Each number is 128 + 24 x the weight over its row's rms, rounded and kept within 0 to 255. Layers, rows and columns count from 0. Numbers have three digits each. The size before them is the row's rms in percent of the matrix's.

# q: layer 9 attention query, 128x192, rms 0.0965, rows 0-127, columns 0-47
# k: layer 9 attention key, 64x192, rms 0.093, rows 0-63, columns 0-47
# v: layer 9 attention value, 64x192, rms 0.137, rows 0-21, columns 0-47
# o: layer 9 attention output (transposed), 128x192, rms 0.126, rows 0-21,64-84, columns 0-47
q0 085:127105166127101140122156137087097143079135137121121104147155081091128111114104120133156153096142094137148107121107153107060135140099117112127161
q64 084:085116159126146153139132175150124141132146129152138139121125170141084122132141117093091107097128115113112141128105093163093141102155161105164110
k0 071:149110133105146152129127106075106155092097151168123129082119093109189121106139128153091156101091121117124106139146160102112129122151149140127123
q1 083:150151106138136163141115092121121108141095121177135147137144128179106103060142136092128133172124152146127103109129121123115095108113090134139142
q65 076:134149097095131151115091106170160100135152192135128115108111160158114130079146121132173113118128141101122154129062130149091146167085111143135123
k1 069:143152134195147135150116099119103103170132108094147097119119134122173104160166146157074135127114113143119107179127126121174103111134124159133171
q2 086:140137159114146139136163131140144131081126106138158147098169108176177156147128145093150158091126140121123108142115144132060127086162112157187124
q66 101:151122099129164122111126108115134150104129142152115125110113143129133092149162100157137137100124116115124098158147151072107143184150142173114190
k2 076:129141179121110103140121128116112111123177161066129149172131133129122147113154151136186087144139089111155153083095145180127125126085138105147122
q3 077:128141101091110103130103113146130104129185104141131118104138099156130090141129164141044150130134132117120150158113074125140149155110120131138101
q67 088:137112171126110108103131152155126143135126096158180125136178141126123121137125142104073108153107149123107109165146105139181153145133100091121117
k3 068:153108112058150133141148156139135132111109123148105109094153140121116134125111111098146111125129119146114108121117134136129092083137122131131129
q4 072:142153157129103139129172135132108127146108149161152087119172102109138149146140117161103129146125095127115134111131105167137153135144169119158108
q68 099:182148076112128071117126122139147105114177139116117120128122151145134105123147135105101135131153065143089151099107159077152122147125129096130118
k4 083:165122124064151111135097108141120084132073152122107157123139116097149160140122101104175127157098115126146132102138126137109106166070095175122140
q5 094:155117126159112137139118144061120155105137105143101114093094144150136122112091184158133117144106119124137101110132134171103155140138096156175130
q69 097:135138074137126125136119155158152122183098120176093119134110132117068129124101107139138125092108109147106074107145098087060157139116132118124155
k5 092:130137109154100154158153149199129113133107145095095135153138105117113126122121139148152138143141172115136146112130166166172115140164136152127115
q6 091:177147127102165120135137148160152160110094094129126144120116152104139158120132100092129169124104164160167159139130146163156171140171122162163131
q70 104:153120138083136138098140119142091120125124132163137145126120136123123168103143131127142145104111162115132110154117117118156119100139129115152135
k6 089:153100114158109136147114112171138096140153097145136126106140128159118082125117122043086079129156172122119137125135124158175130105159138083118083
q7 082:135085146095150146093092173130167133138139124164132159109145131126156164096124123118144080126148122119175154145067109113132111142147125162108110
q71 098:166117147109131101108124107132124145113117101137103178104146133166117153142095137109086150123123168099110175151141133145155125145143133120162120
k7 084:133175103148136166159166135123138146144124125165138062134145116070133106117152098094118145122140135114164159106103144133161148135122171124135118
q8 106:076105118085127153124107133167100087143134164126149100114145131134141144122149134129114091119186128087127141132079106109108066130129153060106116
q72 106:080158144110140125147117124135083157141128156143114161133111165127098161110181112142143146147124112127098078112131115134129145127138154081127123
k8 096:123106065147137111134131090094135137134120111103147144153126127127130138144117135198113124127114154127148133140134142121097090110101095087109135
q9 107:089127129154135104084138122139130149145117133103157102186136120118110142109140104179154082110141162150149118148145094122078092117129131115106091
q73 119:137134139137158166133160170055099137133108136131123110172132088112085139109155086181164124116123140127106110119097139147080128107135173134141136
k9 103:082160138117113113132134164139118097127147174119159157148109111114137132126152133124174155111156114171154107108108080088113163127104133130106114
q10 095:160140167128103113118124149086107123102126088083111124118113141132139133121109119124141166125129106111157101126128147108140141137101104128113097
q74 103:126097091154093100147101161110124094135160098104147114146128149136128106057091123136084125106134062148123136123124113123153144139099160131071156
k10 104:114145071161112155153131114110149153143112131114146149154120132134161183117167128116156099087134094117114159078135124146126142166182181150138146
q11 104:091127150113098103101130114124141108208154109119146129163160136123091144100171081141109131136116128125101114111122087134118103081127161099133110
q75 105:111111107122110108073137172159115129111143134136117101104120104131148113088105133129100116143129129128119162161161071153159175110163097085109137
k11 098:144122121132139118199144118102141142076089134144132112115125123104092147129141067065125148129113115111127156169116162105097123131105126149135129
q12 097:129154135112105133100142151134105145149094138144136126164113148117138168089107141160122092114100145116148132107128130103123133119094102138131174
q76 097:102099180133114143137151112120107131121082093119141127133152135147143110153113135177099118180134164133144116136110120136126125120177119162143171
k12 109:128075151123101166126126119129159088147125153149138148111152143119152151120182141137117101146121159131125140167113144174108140093121164124128113
q13 104:119134114175138177121083089120128118142160142143093129126119119120153142175177180096146140124141080109107139126157115124129167132198142163107131
q77 110:107172133145156129140116124088101120141130125122150100121134137123173179141160131154133092082150115120154129126123124101109142131138150136142135
k13 104:131111163092115081152138106174149137120096158107137082163109137101074146133109108131129141142115164131112106141141132151122118109113125110126120
q14 106:103162129090095096113125132145102098136183120132164085180137112099111143128166088120136116087192141130115086136121109130103178125111147113168137
q78 112:123140108154126080104139139175094147179124100147167096119110095111128141119163116092148144135126087114140144109158120122118144118134130091136123
k14 092:151107098108131101147138096120156077158118117112172145143110152132141124113143134114124108170128149175153134144086130151135117134131089154102098
q15 110:151131119103113138118130150167148157176161130116181113128151140159116161116180114127163160196148148105140123095105123134156120124116102095115146
q79 097:138136135122129147119130126129115145148138136117131108093122170102101156127130059124145101115138156087158130163131122120143127111153127093148129
k15 099:151108089114122081148159139174150125119137070120102142130135133164112103117104125135098125115106126128087137154178169130141152138102111138158142
q16 116:165131118131125129181120112137094135101121116131107188117163141134162131131155143143112115163127138073091134159127097136131106163192143127118093
q80 091:171107083197149133135141145119148162112121128132096135106101109097129137147119163143087143162152101074114143111157121140145129162171171132140138
k16 116:082170156088138119111091116136113110116124160118123127134175110149146135140153136137073105095151107174147096126147073162082128132122119127131098
q17 108:112085104150080138140137151112152149124127151148144166151136138121120093095087156124118134137140104161131136095152117179156138169099157102076121
q81 090:134112100125139093096123129120139089124151119128167157122162134149095069103087164065110137095086136147117139119102162165132147127111154154129139
k17 115:155141111105076103146109110112109149129129122087101133133134166137106108073100131112151144117116138124091177127110134088110124144127098144127166
q18 104:119086118134110126125164108172108113146111166114144155136108121148128133124108124133147109162110102155136131063138144146175095175129142120122142
q82 095:117156148144111116136123098138132138139149163154163130092083174138107147158137114130150144134069133119133095107160114097119133160164137126158167
k18 110:119125173091147138150112135129115115132121128144126141136151127102137140126158082078124117117132122114124123123140146119161168127142091119126083
q19 109:144114110126140114164142129129143118139146127115120154125121110110077127097090102180119127073161130127129150096178146117158095160123125125092151
q83 098:141117078115123136118084140175097100118126117163149129139114139144146081123147082137093151126153135103107135137129152102170176129083055162124134
k19 114:164165126117118121103142124121137136127119107120146057118130155170140196104123157154126138111115098080119077133125117092107127129150121132156150
q20 105:113131125124142180097173101159143151164148111139120136156108125106122111153154119154123158151166125125116124124122106110088082111150143102146046
q84 100:149134129143087104095166122161114127128135093162137115163172098125114171104136113115115094114130139092117146134158091137172170098116116093148145
k20 109:129120090101130131144113148118163143142109137110117105155119135128127096106131129151108108108120143154092131132135124147137128097183160088110142
q21 106:113107116096102129157109110115086102143139129147129117136136089123140103109163139126116179100120091160134146139107110086132155123153092108089144
q85 097:166123086101136131084123135124101123123103130110101076130147113158139140147141104179106114154136129149131160111139117114116113108188162154098132
k21 109:170121117147121166157116157153080082104145100128128125124163172116094117092147078133163151120113157163131145124161130156116140136125146137091115
q22 113:131139117119127104111167089103141130193148080101086105137143151123112165145125131143107124136176145123082128115133100152122129165169175108127094
q86 099:128113118131116099148096189100140155153117104154139103172113118110067148136118125150125127110187132153141150098148142162128162126173130113110139
k22 102:120158100106119158150145094184090133125147112129183142128086112148147102146124145112100093120094084088108132091125144129134087145086126129137148
q23 113:111153186135135116119138138117155133083151090121147106087125128090137114126158108140090087153137151110093155153103097110118089138130121162111101
q87 098:105134114125131095119120136112138136073140071082145112108152138123155080118148125097099111131153150146121123122121089143192106131104085146111116
k23 109:151128154084134139116118081129101116170117141179139136136162158145124137168075152109111166134150090160135131118097138100135142152114119125141153
q24 098:112080074142138136124081093129135126118110102141167147096116110146132173109130136099145115101133121151106138108139124121120155123115095127134133
q88 097:131090141164088124139117138128079100138087139152120113203119140117148144122141144131131127137142136115135119155141125157154119098151110123132125
k24 104:151156180099106124101131151133135150132163113095134137137150138110141139089129105121092116121095153126089162127129166163122137133124127148110112
q25 119:140109112157137177132145118080094159103150150169127141132162112136133123207158120142135131131122136109115168119114090129119158127172174140113143
q89 096:132135110135154150138164082098104131100173096154092118131130093123137134158159110132110139129125153117095096132099097116131132112136142168132146
k25 111:099127156116136069115131101143155129182135114132145109129155089080078117137109123125092116138081140094121108149136122116143129156116170107153101
q26 113:121127098064139093146118137139103138143126102166164141129134129130086110098119154125150115122144113111124090169158108124148160113087093118088136
q90 095:079105183105114129089155134120124121149129111128146142121121154114133167096086125175072103106112122170158087137150144102132153101118121140123102
k26 109:131119110127132146177128158127121111110124128121151166144136123118174104181118109159107115141104140077123161160119134095139137160143134088151112
q27 108:160101136114119081150095160147104091117174112127084153143142197134109113123131123104093142118133109084181130096134119094160164132106131124156137
q91 086:105144146126107127128186155096154143130134092109119144126125151114108118157137136106112134111114172177123140153114093116178092088139159115135155
k27 104:096090077124155137127138120137102150139106087106096130116132126149114138139126096146139142141121119112129138098134116187063125122145181084123151
q28 098:116135171097146102146125152125123130172137187127172147153125087102141123125147159139182174095146141149123101108146095150076112121102139132109103
q92 102:089111113130160161099135124081142163125095151083132178111117199109132151076103144142095139125110120142112083121110099116138113133109123148120131
k28 105:113150145131145151129130075111138149106130103182115115129143124086135103098115132116141146127096176134127152113104111149131133094165116143153117
q29 103:163104118141125168111109091100137131144139152149157111154119105143121152152173136092168140076114144156131170145133120157114106125140085136098141
q93 111:136125119190126147148085139149147085112169151070120143139079132158125151138069139121131156127138154150121164139119127166146111134169139118099130
k29 113:147158124099142093141142118140149163123101135104099144090117114053123089104153137169087138134114081096111062102114101099113148138143110086146112
q30 112:134126130117122138107096123096129193116126101106110153126083110141152135157137147097103154157122129149128127117126134134125134115156111139135163
q94 100:120110120112088121157181109137122101128137146170125142091098131170103116124114155153133162149105125150094116175113109147143118096113119084103189
k30 104:164188104163115161111095166136135116108126114114136135158115147129130115094143144135141113112145156128141133144138110092185150141139135164157121
q31 107:118115175126129164162090134118114129087121096110128130128127105120108149120117138135139131104127130152115124095076132129110135144143131139079128
q95 098:077091153128118122079062102159106186130131137143138151105114083121081121127143145126142105096129169121118138159103119103145109135144135106157134
k31 102:127138119152110121096119088147163086167136136160115131112147180106113098119168152134072131138119147146132139116165084133109165057100174138106131
q32 073:089143151162130173113127170143125131113130105134111160113144112091145095109092151090152135105150158128153144137121177145139130125143120169153126
q96 090:125152166130130123135144083157177113156083111107116145079096162152162147091106121178145146164107095109112113124113138149163120173098171112104105
k32 072:136106105128104170078089127081095161166144135124160137123111083124047095140100131103116105150142124129124091118121105113114100092115114159140166
q33 078:099135164130097111145124061084183152117147134140109136101121115129113149082111152108135127108136128130114105128119116136138105120105128125118122
q97 086:082112178092151156092148146114101138130149120127172158102102120136141093129128136109171161096114093127135125079135090162142132155161201128145129
k33 068:150181115134116131175092119105113157115105169128119087136101143143124165146147114143124124114129089118118114159103152146116115181123148105121124
q34 080:142158183105149143140120150153145168151057075118151129113133101116113101176147106093139178151128113119116114078172137184149155110114083125139116
q98 085:109118129143123130131114126109140188105160139150159107152167124095168111131139156157116179118149122100124163194128138113131119111136117097158159
k34 074:165096131159147136122141155136089153111152170137110102079094153127094092102147107084113069056095125131146113144114085106174150165171107138167128
q35 075:131141117143114135167135155098139101131149140126122128100133134158121094164081141159104113153129103130105131097122162164105145121152129137149153
q99 097:175150102130120120159119116127148156123137118154139090169148121091099138122124118128140124149100083123126125134135121086119130117112109077128094
k35 077:137087093135107123141124084179113058149079111104096129152125147164096129105118135138095085123087182119146136144131091133140111115143090158078148
q36 077:089117140123109116139118115119134098145109165161145114158115117162123093104138146212122104116120108106110135153152123090090119125107142117170156
q100 104:162125065163082098092084130154159147135129087138085120140162156171139096152119170119096128125091151131133133140112142104114157167101100135143129
k36 075:125140164088094161121161080073122121093150132118120128135131161144076117154120104095090128064123104127136120112119125099150148099151182146116104
q37 091:169172153127149138168156126129137171115116058137147116139094140139137154146115085135167129168149141114171102128133082135132158118133140139144128
q101 088:124129118161110125136151090100129136102144130182128151120125135155149116110138137126101134132115088098151102141129095171119123185100133120101130
k37 077:137180135156174129085101150132122158112077155120156135124122128118115081123118126155186103109140121140152127153115115073135141161178125174176124
q38 078:114123143127123140155118158140111104127108152134154075121134135126131115159162119160086127113146091122122132106176109121122121132117112094161146
q102 095:144139101105138140113112122150142087142143152162149111107133158163126119137141138130122153151116112127121154131106127102108136141102074074140089
k38 074:105161089124166089097119136132134107137105138113111124113114132129133160141129127119170156148117128140077168157141102120116106150110101129083152
q39 101:158138091096087153100155190119144104102106109104110157133092119154137083167149095122122139141128130175103150106146152148140168146110124131131150
q103 107:116110143123139135088145185144115137126143085137104120134163125142182134143101156142110110117113164137167118124160121132146114119141107155153139
k39 085:133145115142116111143104118158100131145140110130135171100146139129117154117143145169151153139119137088109088119109146084144084174151127092113145
q40 088:133118123105105099117132172094135111161128145150101171132136108157161117101112141132114124111110128184100138140132102160092162149154107150080158
q104 099:099119119150102127145086151154161147072141137140109136149110122065142081152096166112112146125149108121147095101152107098122134171157142148103135
k40 096:158125134179130168164155110145142114108147147095115131153124124111109125113141121147114141098095176132173161121111166094127132139113136152139143
q41 112:121124152077125121139132158129154128113095097129086114131149142114143101172118114050108156116138143160179110154104096115116139112132143102104112
q105 099:119147136117138134116144130146114138126106139152155108131097140122129142140191129165124131121135140104139115144130095141134137123143077117160131
k41 101:175129124130137133110137106135139082098113126128133155134143146117085127127104165094126125157124154096119135130156119160139150124158129131133178
q42 114:111128160040122120128144129178134131109090072096088133108168119129128160118144141065125095135174132118141129106113164142144110086114135105146117
q106 105:193140121139138113140104157175153133126123092154108154169114141156106112131094155134161160126146166116156101143119144164184136127152106191148160
k42 105:076132163138153178117156103057177174139161136161148113136149121095134134154172130114123092127081128122129134070103131116114141126121140154102139
q43 120:136123102133105071114119156131148118134169121127153105113154113148134103128123104090133166120139141149111119134137116103143180128147130159135134
q107 094:148146127113169114160140123117134156164091062169103116117144082140138095175158160138084115114136115117113144158111135131151147144138110137136094
k43 115:137128135167124134140141151159068113093135142127098147146127134138109084099132105153119145112169150148120148088112148126133092179114130123105126
q44 106:152129142159147117130117128127098103104101094123130089148127078146143129156117107158145095123110147105142139172110165092121107110145142108162134
q108 104:138142091137166147121085083157100098123084072137104098109128125119137172132146136120083114134133109108105174167116114116083145117149108096164106
k44 111:108071119170096144094102130151117100145127173147146148094104122139145106144109151074114140153146132128115083125121122173136136102100132135146134
q45 098:161132150124114101129098131123143177119137138104101188134098155099136115100149102138159093098100107125145119126151164100119113129109164152162114
q109 104:112140133119175132111123097087111138141156162104141126116076108135169116146150115160185126124154148140104129167107157098148097161156175162140128
k45 109:108104118108124124085102168126122090109110094136179148119110129139136184161125146099131153139132118132121115139109135141176136057113106168110168
q46 120:115151131109099120114088171094155117112142166123136168160114089108165096125129140099123130106164118173153126107129125175121154115138098135115162
q110 090:103107136141105110130116128119139152137135151081096118137152137079148146141118130095103136129108135175093150125115121136129122129143135100153133
k46 114:120159120166116127177146101152112098103131127123144132125105134136095089121095120141127154177127196111137156110103148102142145116131141173105120
q47 109:116090161156066161121104088131135115136140155117167139108130095082127122141127101106104165175106141112119136092129107121126130116138122088100146
q111 097:110153118085121147179162117144122109122129135137115155100084135146141126085097147152124135145141119120118076156138177122091068155125164139091115
k47 109:162129093094145083134104088170128122132106067130126151099118156179170082109114153108126093124102127133109148158136143155128118143082098112166101
q48 099:136161143083159135126165135107168154134116093156109112111127153124131149122135134196119134124151127102121102137129093084139078109123151109162119
q112 103:125165102091118140100130119149145102125094124141162118142130136127103166103186103147139086112143108124109121156108110120112143094129167110159110
k48 100:123078141130117152111106100149093093122159107132172103118126123114152125178074149115143099103119100124105134156138091137101163124114126103157120
q49 109:180129133158154137137133156118174165123135131123100135101125129093173117132109172092135124112129088116151124134136192162108140137089122160184099
q113 111:122119132150141165137119123083155159158098144101064146084098131116142126119093156166161106133122121150162102116118137110111106152130152182115119
k49 106:119053099155140139123138155156118103113116137113166134134151121123126162132072120133151115156109156145125133104139141144128081075102135110128106
q50 105:144140111103155116117109121136172128111135131121169078128127124148101178128139085103108088112129155168131121156149137132096127133104129135144152
q114 096:131106097107095135088144136115147101091112159105141120100133101124129134131148097122138115173153079141115138122151100096112146158084104156103104
k50 117:085155135115145144130115098141148183100191160115126154141135145139136118124133131104151145134106131143118104068083120107152120100138151182151106
q51 110:101107109164138125138124142108144107132136124075139080135148095116080110110131109156128137096141122154140143131158146156116152143091149100134104
q115 093:103163118133139154137113116108113130137144097166152143120125132131156127108095121157122121148097116087147150102099143142139124165142175095117125
k51 114:129150145126166119087109132159091126144133146098122132155090139085107145146166093128160100109169118137152101108122109065139115108107131132105155
q52 110:125117111129152131137124126146131097122156138053129118147157119084147117167141108121155150089143171130151118146123136148133133132137122172130112
q116 098:116108150160117094107124103122154178120147153100167107163114107116143141101137088166150175085144151136149101126133099118102127094118134155136137
k52 109:113147078137133072102076141145114161146110112137116119120075121119155174102102082119131116159112114093064105131118121164092134110105144124129104
q53 111:138132130146137162133126081111117118162176145129126142131129092115125144147139129099119162095135133157103134124104126122070167111136155124147134
q117 093:102109113104129152095121125161158132150138132140137158151124175133148123176116130173156181150097138130103138113113157092133151115141140119163118
k53 110:143109123143098099134170131145142141122082170143110105121138117138132134114141152155134124106187142129101093110105117136190081119111126136115107
q54 111:142123122134161142098163114127127142101128103118172101130111132172151115133127160142126106119107085098161141157125135121093151162095089136121174
q118 106:184120140100128108142158155141110104132145116118138142129112152150146096131128137119179128109133135131102136156123135131176106074128113150163105
k54 107:141115119145101107159146121092121136108105090142134106147164129094110120175082133082108124121149096102131139133081153125100146111123169105115102
q55 110:170111148149137130153160115133152140128102142134117160091123168098146124133110114169138155136112114113137148102100137126114117105130105135112147
q119 103:108144089150136134157122101123092143124124150132110140150131092108134121147199087126119173144111115108142134090130146102120145137129146139127099
k55 096:187130148127118155091131105152195101095154124105115152149116127164074110146087124126126084138093108142153092170173138146121145112110128147115117
q56 101:154148097094140105096137142128128090144151126132166148131098116108078107119098100126155161135146139143127122109134139136154143128109106153130132
q120 094:123123150085106140146138136137144110153092129153138159172114100135106124114128127093149115174137120107095134086136075094121135112131076112118172
k56 097:165106145160090117118117120107062111103090122108143109080131168132172119141134144122124128138103151117133144115142134089158114129107128132142110
q57 099:100118126096128095155126058129141145138151113123116173131114124142120137120130136110101138123094121128117187155147132155109115178131173125112103
q121 100:139167149101116089157145080101098109132127158135168133128096128140138149172151113147148121175139093080156130138140153161093112177102154092130149
k57 100:134113109134131113096123151122125110135136145122141144065132077147123130122107106135153140096110098169105112127156122114151144133150120117157087
q58 108:110136142128136097142129084138130096134136138154129169089097136125132097135119128078120138107096146102140168118138131099151159126139147150127117
q122 097:139165125185153125146137160127143148071131117126103098169142109096100109146139134140143155078134128085144128110170158099129183135166102187163125
k58 104:112142119143158145108134114121131146142161092149114148140143104149122117091145136122155132099115156125094093147149086114123106139119113158125114
q59 104:174126145135115124105168140095116137133132132158151127112136099135187103119135139177126177125128115129132139115128104162106175154127098134156170
q123 108:104146158095155069103127111164152156113125103128153109163116144171107127103136126165148067116153150145140117163156144119138146114117156095121139
k59 113:156173113156130132145152149139100099109089128127127118133136086048099142112135140121090116175120158132153109138180161127138112118120096159151133
q60 104:109145087112125130156162156148142141088170150178128144125125079153153116163133122132100089155141156147119101112166111160166168139158123074142185
q124 093:113125131140131126139083135134114112143148126111146107090125111115150079150086166137099114107122096095154128114125131086137117148140144165134154
k60 106:163118118096166116142130124105166143103101109116143146116121129090068153122158107148143134133137146155121137159107116145161131132119108109093092
q61 113:116117103165123110169135121153123114119133117094137102126122087151162160086111135128118082164146081132091144167146121114114121122128093117135109
q125 093:100087119133134122123140097109133130149143084092141140124105059112112117136131120093146150104127138194159102164147111151151125123107105133125129
k61 105:111156167082146118108166120171143135103121131122160136148165143175101130141144138153125086101144111119156143137112166109099181126110160095174133
q62 105:160119083140119112135131120138129068178122127122117129112125116158126068113112116135096140119125100119124118117131158159137160130112147120113151
q126 103:167103129129104110122141149132143113120087125122116154121138156119112129133120074119134188105144120128125085154152122140167119142089102124137139
k62 110:113151123113109135122126132157102104112183115116100120102145133138100117124126109106104137139124155084141092155156107129116078128134129123159131
q63 102:118109118139110096152084071067129139120116111148118112143097132129081137120134174117095134129123093104101147079150151174123138172100180135146111
q127 097:174142169153171106145126119103079143093095107120094145117158122150118163180172151142095156138128116139123199124122124108098139072142147150146094
k63 107:101135139082091112100139176143112152126187144102149135100152158110133137121142152156166148101143134152122136143091153122098117129140133129131128
v0 096:118123123121113118102101158104139092121127146118106125131091122110127097139116169118113097141142128172119147126152137128099146154130162139121138
o0 094:167149141128128145140093106137152096133122116156114094099136143126150099137125130135217147170162147123126120137183149121157130172111107154116098
o64 099:126135158100147141138116177116108159128134180121111149122102115132107124081105140163118112146103107149156108116163155139146106115128169074144121
v1 110:129116121130139099124097075162123090128097112101131120093154106108143122153122160102122170106137114163130106138142096139114161148139149121125121
o1 093:094080140084164159178117114099156119145106132135138138140094135103100108127096116130145141114143123120138081103118130105094111108108143148110142
o65 120:167173123128140123121110080135145136117122101115122089165167136142150158121171167111108147132122104140171183075105087133108157143111070119126156
v2 091:121130146150141123190163104115116142153095128089119147150117115157107138131146168109073089161149162150074124101139131176113133136132131154124106
o2 096:139095163111113136139157075101142135149188136089140130114111156132110144150121153133126139077146125174150106119135139133137092088128127150107121
o66 102:123134104151131122184134140136102101152145162154142144138132098145124127151070130135124087134106111123106151140107114133133163102166103142117124
v3 102:094138131115113122134162161137117130180111130135098138138130122183112164117174171137158152135124108084123102121097069107090135137141112171121139
o3 092:097130147130102115129140173135134164135114176094112143134169102120111154157115177162154119109128142135116138101155146113151140116152145128122150
o67 117:149147113129127134144150151089129134146099089157110125146128139099119132139173127145141143079115113110144121151096114153067122135145152144136149
v4 091:140092129142119117121126118110161157132150106162130108137125167142085127132109120137125140191105141149121128112146140134117105134123143126123122
o4 091:104091071120146141155136097122114163087108179118100127149136156128123126113119155142144106105127115115085110142105168104171079161151125072141146
o68 105:140134161130138113108144142119123104153126136160122121083102146160164115139102138130144151149097101105099111121152098132084076129163118131138125
v5 097:135149088070120133103135124121131136156159121139161081112142136157137095134116103175090095107117113130105139152091161150159129139107129143139165
o5 086:109146142113132151120122152096152148141106172090126144128121157093161143165154117079125120134146135129102134114121118138099130090129170097147126
o69 103:114136133085147100098105123135105107099166132101146132119103127161136131126164117203106157120128116126115115141082109115124145121120119127120080
v6 096:106148160136170095142139134098171141141121146115142114112160089124116093129103125111098129106086142133146102131119162159098157167137132124107138
o6 091:130161163120142166085147112159148141121110146136122150098130126103091147121120070146110138136118130187161131110182172140093123116123112155108140
o70 108:107155114128136128143108131135120145138140166120134122141117106110132120129090114161148161113167115101151124135144125096100120182130161115086116
v7 098:141125159136079138137175120108148137157114177125108132163109110160167120122120123112144180130082125120202155136148134169118135127132074129155121
o7 090:118118087117102137142090113096146162148074163109106182076136141113122142162132191109150097138148146130118152115152085136124120154148129162155133
o71 102:148114116140133138130158168091148166133137154162112096123146106141112091176132100152137133130157136108163132159175123148119171132132141187083142
v8 106:151120151143134158079094143132121159162105101100111136138135106094150098161146167108137153153144102113144104134130125127109136142096068153172105
o8 098:110122154146121100124124109108096118130140160168162146118129096182120133091120128090154153042177136086148143144128108071156151094118124142123132
o72 107:135125092166120119141137128143139122118106190124120108134120122098136108142108164131088138109093097151158098100131113144140101165143102167117117
v9 101:125122157101075169107140173131118108122145098112122111121087117164145149138090111141122110133140161130129125124127109135128144143096154143155181
o9 090:099125119158124128128158173121153106166115111115121103123137128079134165108109165097120104123130102170163088101138092127157127132138118112110071
o73 112:099117105101174138179125162138135123089100173135140071101134139146114151137149150138126160117121145148094106116111171132153138123103154138110124
v10 099:120093129126125103090117085129166134124110123133108163117101156120099146159123111100083144147083158151116101112170156100167135128129131080105124
o10 088:150163161149147137119165143128110128110103108105135113178096130095176115179161118101166118124147146119128160094145141123110130097136130107126104
o74 109:092124137111107105104115132128115127126188130152134087106151074113124097117140119090152141128126130162153102140157113125140184103179132120106089
v11 099:102130105170114108115126134153101142149107108120093142149090128131148098112121117112132214103142105117144129149134106096137148108084135133132096
o11 093:156139141156132134104119113106119154136120115132138120067104162099164114062104110146119115113117116095133122129144139145125129144074143114150131
o75 108:127139107125165163123159160085090090129115147125138113133118137093126126164140121148200130094146085137118105188121095139141089124112119125132148
v12 100:146081104120093129089124151124123143100102128142114173154119155106148122124138107118138111118090093078118103171135131124123125141154106142140113
o12 089:122122077091147112112132109098138114123151139137155128103130146119073099078137139089106092173098119134090106147152146151164123119132150129094121
o76 116:124115123120152125142161156126120140129123152145142143146137145112141105171130103103149134099101142115110135118128125126138173110167100137178116
v13 098:101100157128105141121135158126129143172160118099130079147129071100149113132141127142145157142171153105169069130118098139106170107138147084136121
o13 092:153124109145123122138172161167098096138127160123094144156127177113146149072138128141105133141132127113108137093113111158145109150103101115135131
o77 104:149104125106130115141097144108118113102138130161154117151135107096089136145152092133137110109203169153144156172125144108115095134119109130155145
v14 102:152169143119161094114166128143101115128131140124155107132132135163167123152122146160143126152142136138123084149109154115104120174171092147160120
o14 094:135136163127137097146109133159101061115087107149128120133114101131112125135125131107114121121162132113172117150105109141188118118089122125147144
o78 105:133098077136102114168151128140124151145150130113121155145152155136160170097146112172154133103133168135110101200109103127115083123129099128128151
v15 103:154083137086094129125092163122128117142104113149128134107058161126123133061144114127144116128134102120111156090134153143118140133118140152126149
o15 095:146078167134123142118119131136078137153168100138150114113139111162179114118129134117131089178119106103100098137130101147147103129172140116109144
o79 106:142178156137161126154127156082101138123109109143092109124139134124130123138110097132111135103107122118157152086098167108130165178098161149133127
v16 092:104112149084144138159122158138097143157128143123118116154153136148127126149145157135113130125140096119167090138128097164149119134127102084117145
o16 095:137131121120089142110130162139123106123141181165107157184154119133137109132120107105113142148073125136109119123142142172123106135101135173099123
o80 099:128127136143147113140146101152110130130135122125142101126116112107104129091145165118143132152144132109160086119133092154101137124120135111157156
v17 105:121093124154112115127107141151146111173087146139105136092126131136172103142161116129164134131122117106148150106119114160112147150157081169184157
o17 084:131118127173136095136168136153162109132129127124112178100150138121152112140152109044134138201136148117138134128104127158127136143115137109122098
o81 111:156126107168109158182119149116158135115094128134086130104120165108154150190099143134173109128112120131165121108114137142115107166141093124093121
v18 096:143107148099115139099119097120116113140132157116137120166129114094110105162153160128121124148132174098136094136129125139103139116130126096128183
o18 094:113110127153147116111182149130098145132126133094093151109152118104081144176137105116141147135120162133106152129155110110123135110157178149138133
o82 111:136113173167095147143173160105127147100136078108099140129128123133113121114121124172134095169098117087125095171166156132145110140140108135148158
v19 099:183152131153126110149136120123136140149145147131111097116134137102104119098150123133146165126171064141173123142127133136115156104117156137155130
o19 101:152139104131111169131096141110108184147109118112104147142136098123115150138114140134103092137120132132133141086117142100109137103117148087120162
o83 101:092141137115100131127133091108132118110136178119182115123114125089141157141112134101114089127121116115132084122121103139085116115171131145160149
v20 117:102082153127113121123083141148147163177121108100134118138157134168137142152102162173100150073134133136116112134117106081124146173132071149159132
o20 087:137106147108098138134165168168108088099125144150113137123147079145130139045110120144129114110110115109121131163137124166118126109106121093120115
o84 128:085126075134098090148090141115158159169098107125104106149133152107149177195139152169129172115150121159154110101141133113125144142147169128134130
v21 096:150107129122121161112159175144110124129166114119087114120161153136143128141135166110113088124110126088135094142113140110159121111151163140154122
o21 096:111160119091117149112117134114140141197113142095155134093112127107146145149140090165146157156165142144116109138187117154101126098140120122091112